config.toml
d_model = 96
bias = "none"
init_std_o = 0.0588
final_lr_fraction = 0.0
doc_mask = true
Each number is 128 + 24 x the weight over its row's rms, rounded and kept within 0 to 255. Layers, rows and columns count from 0. Numbers have three digits each. The size before them is the row's rms in percent of the matrix's.

# down: layer 3 MLP down (transposed), 384x96, rms 0.18, rows 329-360, columns 0-95
# up: layer 3 MLP up, 384x96, rms 0.227, rows 330-361, columns 0-95
down329 103:096100087122158124144105104123152158069097153128124150140112085161126128146107092140139175124136096096137128122121130131126113121136126162133098155129147118163116141115129147140151163133134119057098092145132114152147074085124160175118112125151136121124151104159143132161097149159118158111
up330 102:130143157116149110165112091105104124171141140148165119142123096072152139139117110121173110157106112166150114125122115159130115120106144143144121088113102189106101119139142098122138121118118088146079134170158149146124129148150117151092154093108108129103105179106129134129084154143143161131
down330 089:153162129115130129093133119135146126134128163113114098113092085166125124135153142153095170119159171101140082105137097076087092091141138067141137131136137120108131150083138125144124148126131081133091129117160136165126116095115131145148120110108106127135147079103119102137127129128145130072
up331 096:146131125084128150122132119125123113121092119146077072118131125123102113128151097155088104130136146114106128083083119148102136139086132135109143104126101130153165089136130158143129103112130146111099162157136142130085154131160132129118216118185120138150127104132092148111128123138134164142
down331 091:097105135122062104104086124108084135176141153115143126147115093128118144131152149107149153099105109117145108149076134155150129140126135131095116123120149107128108123131096152143088112163132124123171158153086092164108136097096149112137094120153121107134193154143135132118106160133148141106
up332 081:171107102136152112129113130154129115127120155122139081155130109133138103079077109129145100107138168120147089110132131122116110125133099104090165153145118150129126097107138088125148180135152089112123139139123130161177145140125103155098127135104138127175108141070114116175156156134111149162
down332 086:114088143129181129198133131102102138136114142140162116113144150154126148131097119139122164145163143124118135136074124129148102145195133130103136123116127106114139109179108141181121124158099132174134134137110131162150114138189142140119138161128121117091129128096145121142116155131175125099
up333 107:118166099115124110134168153125074155126094151076153129144112161123173128135171149165136125094134116113123144162145114107136115068102129134072094084123172136143105108152162140149142107110153137129132130129128138121167148136119118102165159148117156126126105086149138121139104159153129133109
down333 094:148155124117157158133094084149151139111111121128184110160137133140136119163094114093173132103128107148095128180127162117155095138134109129140146155106124164069134151136151097101140145138167142127139105109142119107172113101104095125070133133130133156084128156139118149153137153125145155146
up334 120:162096083161106114109092113130067102141131122141119156126131105127117126111150149077143128146115140124118063154120099144137118147147137138118125063152135153106144134123128113128132082071123162112097138124145104118150146141154139126135192149132142127090134122123126140098091175142117105118
down334 105:149179145106140120132158140089092121128122173178123131163125112163141142113161150144102168151138133067121143164107102126142110129107135153154123146153152155112119139116172128150093106067113158123068129092148121118144137137137088080107105133134134102147108112133110120114118139117115104132
up335 096:120157131150170166129125145108131114121087170104130107131198127143111175123118158114097145149146135154099099100132120099166155146117124146131139122122118127108075093120129116131144145120118111171089103128115122154122192080170146160145115121130085135097112141136127169130118101116111138112
down335 100:122118131139098100158118143132146149172122149115100107139104156149151134142130136137132156098094138147178170144083176185119125148096149104118149136141134127134111141153155121103122144130135166107177135097101142110153082151078166137157154103128153103112145122093104133094164120130157124136
up336 062:138138135122099097128132116104131127092133135153116092142139096124125145107171114182103106130132171160081144154149106104161142172153127116126104117124102128127145129145156113134111078115087140158129087138118144144161099149104139121133142127115101113106112156175137124169095147151105056104
down336 063:121136140143099112134144110139133117113115159087149123124111142090117115119098077102118142116132118101164095090139149126088103142128124127122146125106093135106122130119111112078089140110156116076136152088180051105106137116139100115136127125112131127104147079072103123099124116108146122154
up337 106:125095114137137106142117117152129114132141101136118148082146129107138145116142127137129133114142105145112185084135109118147153134100152142104124107157087136139177117214120116153127145141087126190132155138123132127129161157120125106154073129104090155137114128143135165128098079131162135150
down337 095:125148124131115158140112161150163099126155101071161099159145118108128144098085172140131118126114153111108137164120136137124093078112117127155095131126087155086117158082107126124129157166150125147101109135135183146156104109130141100164118084141141149115149133103137144123109116132153078124
up338 105:109140097113100155084089117101139142143082138166125102138167092090163142138145165132154128127128125106147138145123105129150086133133103135179097161119089140111133149126151201123114116144110111103091140138130097143164114091133131100082143115137123140129123109148100147126160121123141144175
down338 108:116140127132167156103131105142119143113153091158142153136122166109174146127107160135097092120158134157133110141143137138178146126133125121099089161126146133166130117153142135160115081121142092150154109116121150147093123091162114149144082139155063151133121100129146152115155092134167167137
up339 098:171147104130135122114143135086134135129091177124147069111146157138120112144134150111156083135127124154111091088147107137128112134133080135179078156147107130108116113110146147103126125134125151150145100079132125131151179136156097080139084107132112138128136109120136113131081124102117169129
down339 098:122123156117109130107119113140114152146141092097089123113109105179130116113129117126101139137132098119093148159138144089117144106130146140122158138144120134158127150159138139177174161101099149175132107129140115097111102116129092095148168101130069090133158153139129136142132161100191128088
up340 086:132112178164134104109149091115093089095095139089134163113146114133113111128150122140105132128116162124101120159162133145099100146094100162119137137121082153117107154139106141114163123108142139168163118141093161085104106111130121105108179158135141108157079120125108149095126103127127139168
down340 086:115138120191151119095129122121147117155127133088148130135120107179090083119129132145123166158127137108153138148102118129141132135187144116159074138166119142159123135162111136186137095119110119133140105111115149143101139121146149156130088143154110102129118094100155122122125184129135175101
up341 108:102155118164127120144175136087142170165116178123195096155094137106144156115106126127131077131108171106118134125124132158121145137144176150148103122125129131081108130178107110132148139127124113150123147150106140139109106094173106159130115130109105137127109136171110150142116155123138085130
down341 089:163112121097158108118110140132118133127129196199081130154144132096145188113101128101125139138146145175165145121136131112166099123145131114108125162129139143159106126135154162124102111115129137097124112128107114091129195140132107125129116170101147141119121099138130135103079100113127142140
up342 113:094095121133114123135128162116130161106139112189123148093122109083125128125154117112135122113142124154117146089092141143089088164109124148128147150087147129117144121136156094150117154188146098122084160106137090167120114115111165129148137095146127131121081114141147140101163086122155138157
down342 116:139111114127091138112136134091109111108141156099116091110133116132130113113145117114116129177144156161162157175162146177132121147077136112126155131131121100134143148162077116164136107156148121146152128133148122146169103127116157093144155171152188131126108132127149126093125125100119107067
up343 104:125137158121100150115148148077122145114157130175136145134082124138148125138149123137132165140152173160134074089093113136145112117109101102122111144133089145101165147127136135172131140109116096115109127104088114155148132111143058109096131121153108133166128128145111158128144161154146155175
down343 104:110150157152105149148115131158125166162116119162120128175138143095180105080123106112129110120117127162117120079148182131127124091108149100109160131116136120129117144119118164151125112126148180157115120096151140113130142153120089165112103129129122141085144133126164108101158105148092184118
up344 097:155136098087142108105124134145139148156129102157084150139139145150153143077131119159134129119128155135090116154130131078150181086123105145125148115070158119093160180093097128158126144103146133151161160126100142156162131153154126106108165126128131130088113095130139141115142129130148139105
down344 104:153108080092137080130134079114143132136095137149140133149095119142122139148115189137123170153122122104116149141106117140106097132148155108113149117102109115129155114127105130112144104138115153174145127057143138150124162155115095158108175106143141123093143095106084115117136175112114101133
up345 104:101161138136128127114077167089089103149149125120145124113150116118156086112145156125140141130120124125114093136161117179163134140106130145152163132089156119142114157150150119164116135118091106145097151098150132145133139153176104126097116141061109104126178105141092137104127145106101156149
down345 108:167164100134119139144140101132122121132142142115126165160129165112131168136166098120094074125095120100100129129103139103108133104083131143131094137149137117076131099127102142161121129171142156130156104132088125112104142145180098141158098142187134096093159135132105123110124120129107107160
up346 099:145116120085159126124118096097086094116143151142138134127159087140139118148127091103165145125138123111117087126132138151149095158157127116111122174136122131097140105162103154120170140105079138129169155115117127088182158095171137118157131138104131140142111102098186126127132122103146136163
down346 112:082140129145103129102094125146161152160137130156116128116098152135098125107164146136121085190134096141078120130132168079085124139126130101089146116090101133134127095125137147163130140131088156117117109131110137142110159116158140151165097094091070114130134085106148139131130124124141145122
up347 105:114136135156124117121126129133074124122148113102134172135114102121122148073148093103121079119108132108113125154159133135098079101117140173160161150095154131159115120163105118128156128113119150161139158143158171119141146174130129146139089131124117141077131116164111172125134176165112113127
down347 092:126115140154152108122129114096125122120113143136128132123118114115149138086136125074159115130155151130106085140167115143111111158126138134095151108143130162134167168175089122094119105088142110137101114090137140138158129133123077144091119141096156130072113137129102112151187126132070162140
up348 097:111152157107149147121137119155170115097146156117090123131138126087156149137115111099149139148109158193103139120155139146155134091094089123125115140118090114151131144113117132147091107120145099190106149088168113143127104140110169115119130144142115114106082115139137126115130159181150132170
down348 097:138165090170112109118085126115109113142100158101094095094101136104124152144136087090167139111142158159106116088169137155120104104098108115127127146168121140134096142109164113118092115123147156170132146119145125121079093161125149146158126144123103090157120110137126131105132161163123105147
up349 101:123111098128113115178109086135106136136078152098149113127122126130146135142109107094173128124077145117111141131099117159119125106117124145160153150112100118099107109137135061130084149109150135161134091096105150129125124122113115154174165153163116145132128127182134096162112174125120120153
down349 096:108131142142171119073150147145106166098125130175104124112130127117122128106131149132133119123180146119170151130162145147156160137151158093132079152129126129158161116135117117119139127111155083094077107136144121149119090172163157131105125113131143143104115142132099165095067115127148136152
up350 102:102095145117120158091113147128139119106117115139139152093169083088114151097126152122145142147103127161125135097110102149114106084122141148151104124121111132144135141127141170099112112113081105119141164148124130168116185094126164145133153139076127134097137162143096109174080091117135142124
down350 098:145135138120135144126168140188125096115149097090089071121075083182141133149126071095137110115146143081132113120122135124145092103148133139080124129129132137114130118148138088139119117152107126151124152119129175120148090134109108131147110119123113110140163103103146166108142165127117097128
up351 121:149091100131113120123136104113116124102069085126130125154087128117147159158125129160111123114149146138118086100117108103150124136120184180189109166116154100107166136125103142164106143126115119116128147128105111125116151102134171153154163146074123110123126158131115156107117105163145118151
down351 119:129135107139131131092149099144150122120142109157119090098096101130153095114124136152134132098161124145136125176055100135155103113136151159172123103125116142090098146132139108133110117132153116149151122105136123152103126137096156148163128135058132146114109100173170133182120166115141132112
up352 107:118151126135066165105112076114114080136113139141129130163103107153121131102115154105112122147146169116159084139123140122134121135115120153124143100162143141117139131137165099131148099055148116085147174138163148108136126140180128086116140127140124151151107116118136177116118147173126121124
down352 109:121126181113154130111121115107093146082104134144158156138151114130139143117153106131129169111156114131124112128085089139113139113119080160160112104119117101129120147058175156139120115054153145138094134106157138110138150137130143108155128131101120117112086130138099140123124071105119136114
up353 095:115107126090140139154142123117161150131131127133167112084111128148164122081150133147096157166144064112141118145129126184121176115106128091096155175129170112123098136114137125118122111087103151142176138111133134114126158088106077122129151130123140119119148151130123140143120114112123087172
down353 099:152128124168106157135110130148113135116128101132104153145117115135138140156094119101119107133118149127107177120129123126127139162175150169084096142104107185141127117087168089134167119154125083129142101138157108112146117141173159166113133091142121127112137132165125140109161113194142153119
up354 093:143187110094103127137120129150081104137135154093138079174130118165111126125117121126098166120155123107167115146121126159130115114165106151119125127129160149119164117166095096139114171142115139171150135137128128141138142137096148113107118118097163114136089149122068159090087106133102130113
down354 091:129142165138156171129048104088154113138144147138087147110159125110107167158139120113107129133147142147125163179130123151146127163123110106103163112121142160112136138179136114181142141119123132092106104154096131096106122107106129133136171113129162116111121169141117140143137092142136099108
up355 111:083102105106107130131050109123098076150141145126133119135129174112111095135137108109136107174142129111126121162119105128130120155144151127100139132142150141142097163170121118110130184127121121125097178141094155109166078148127088167129146129115129132122154156147142127122105098135151094113
down355 113:117141124145056132108150159147116138161168112123104135134134099170134131108146117132137122120121120098103095100096142155144110181091150096128158162093133152154181072092089105147119151102115131147112182091137123134113135134126131133109141097167115136121126128134143112092128161144132110130
up356 093:133126135130112123147112134129167121117112184138103096122132087139128138129139181154162124154113105119150149127152108144139133150130113143113166156161106143125133118134134096109162100160100123132054120132135128154160161087122099188113105125107119074129084159161093141137142133140101138095
down356 089:159108120114100136159142111132151152133160101150159150110133192142111147133132156125115124106103168127127050140122165168128131142164127137103119157143093116147148111118123133123119112129137110133143109168138118094084125172133179072121141135161147131154129138120153117096119100136172162127
up357 102:107137144121108114149112102104133164096130135155133122112130083125137138134083091127134170137157128144161183132132095122177105131150109172162076113121150105184160136100096160137130096140123163112134129156135120099089151089115161143127143109127132110143105106158088148164113135146131125138
down357 103:123106086145117128153135128103133100158186151154133170109113139147139125134159160150119065130140103132146155180153151123092158109103136097133097146118142141144140137100180171152093117120101123106112120130099134127128152103166123112159140135090155159115101129127131140135144161142175166131
up358 114:172100148146101131103138162144148147109179159118178161100124120158121132186137128135139115135133099146123077108135108114131109140068125132125138133134138171100138122134112128137081104123109118146117100110137109147159143116134152145089143204129117098110112137091122150143096118157114162123
down358 109:091132141138122106131148147114146131152146142105136114142128169124075129138105164164149145176124062143139157118121141133104147113082135133102154129118143146140092148152150156118119097112164146109090139148072127147127159076170133106139158091148112132139133103084130110129136109143177126130
up359 069:126116128119155131135124153149125099106147145135113122121136150125149139117150135103112175124096130103124124108149107138146143092100113143150089110109154127095123053126187101107089142158159118141092142109123128123156111169134111100081145074122110162188127121086126123135097102139133125165
down359 071:140141162150150135139089117124144132113131086068146106182139137127135101135068092092119095106139074126098139122162110104102164123157118140121115152128123110085144116102133153145152128140120164118105135128144125118123130162156097185153109123156137107108115146144086147095131131143138138087
up360 105:135111091134126160093117171149122134166167146089095139113110122068136156130144100147146080160158136119136113083148097089154110136122105100111109099148143113124160135092152118138121123139139143115099115173178135122122129150138113136106146126127140099129138097132180152180130107126107168139
down360 117:125126143178163127127132103116105121064126124135152133121113133114153104171133108142074144097149136123161182154144123150153147151128107103134136111117133117157144135164103166115114141120091107162127095106126111154151135115113083136145104139077137115082118105168076156136097104116146116144
up361 103:125155108155136115144087087111144127042149112101095153095114129145159120161136123098112118106129148150089137099145112113101131135102131132145151166137125123079124135158135120113183135172170123114150133141101124166139100129110139123127145144105159070131139162135152144116134126110110124168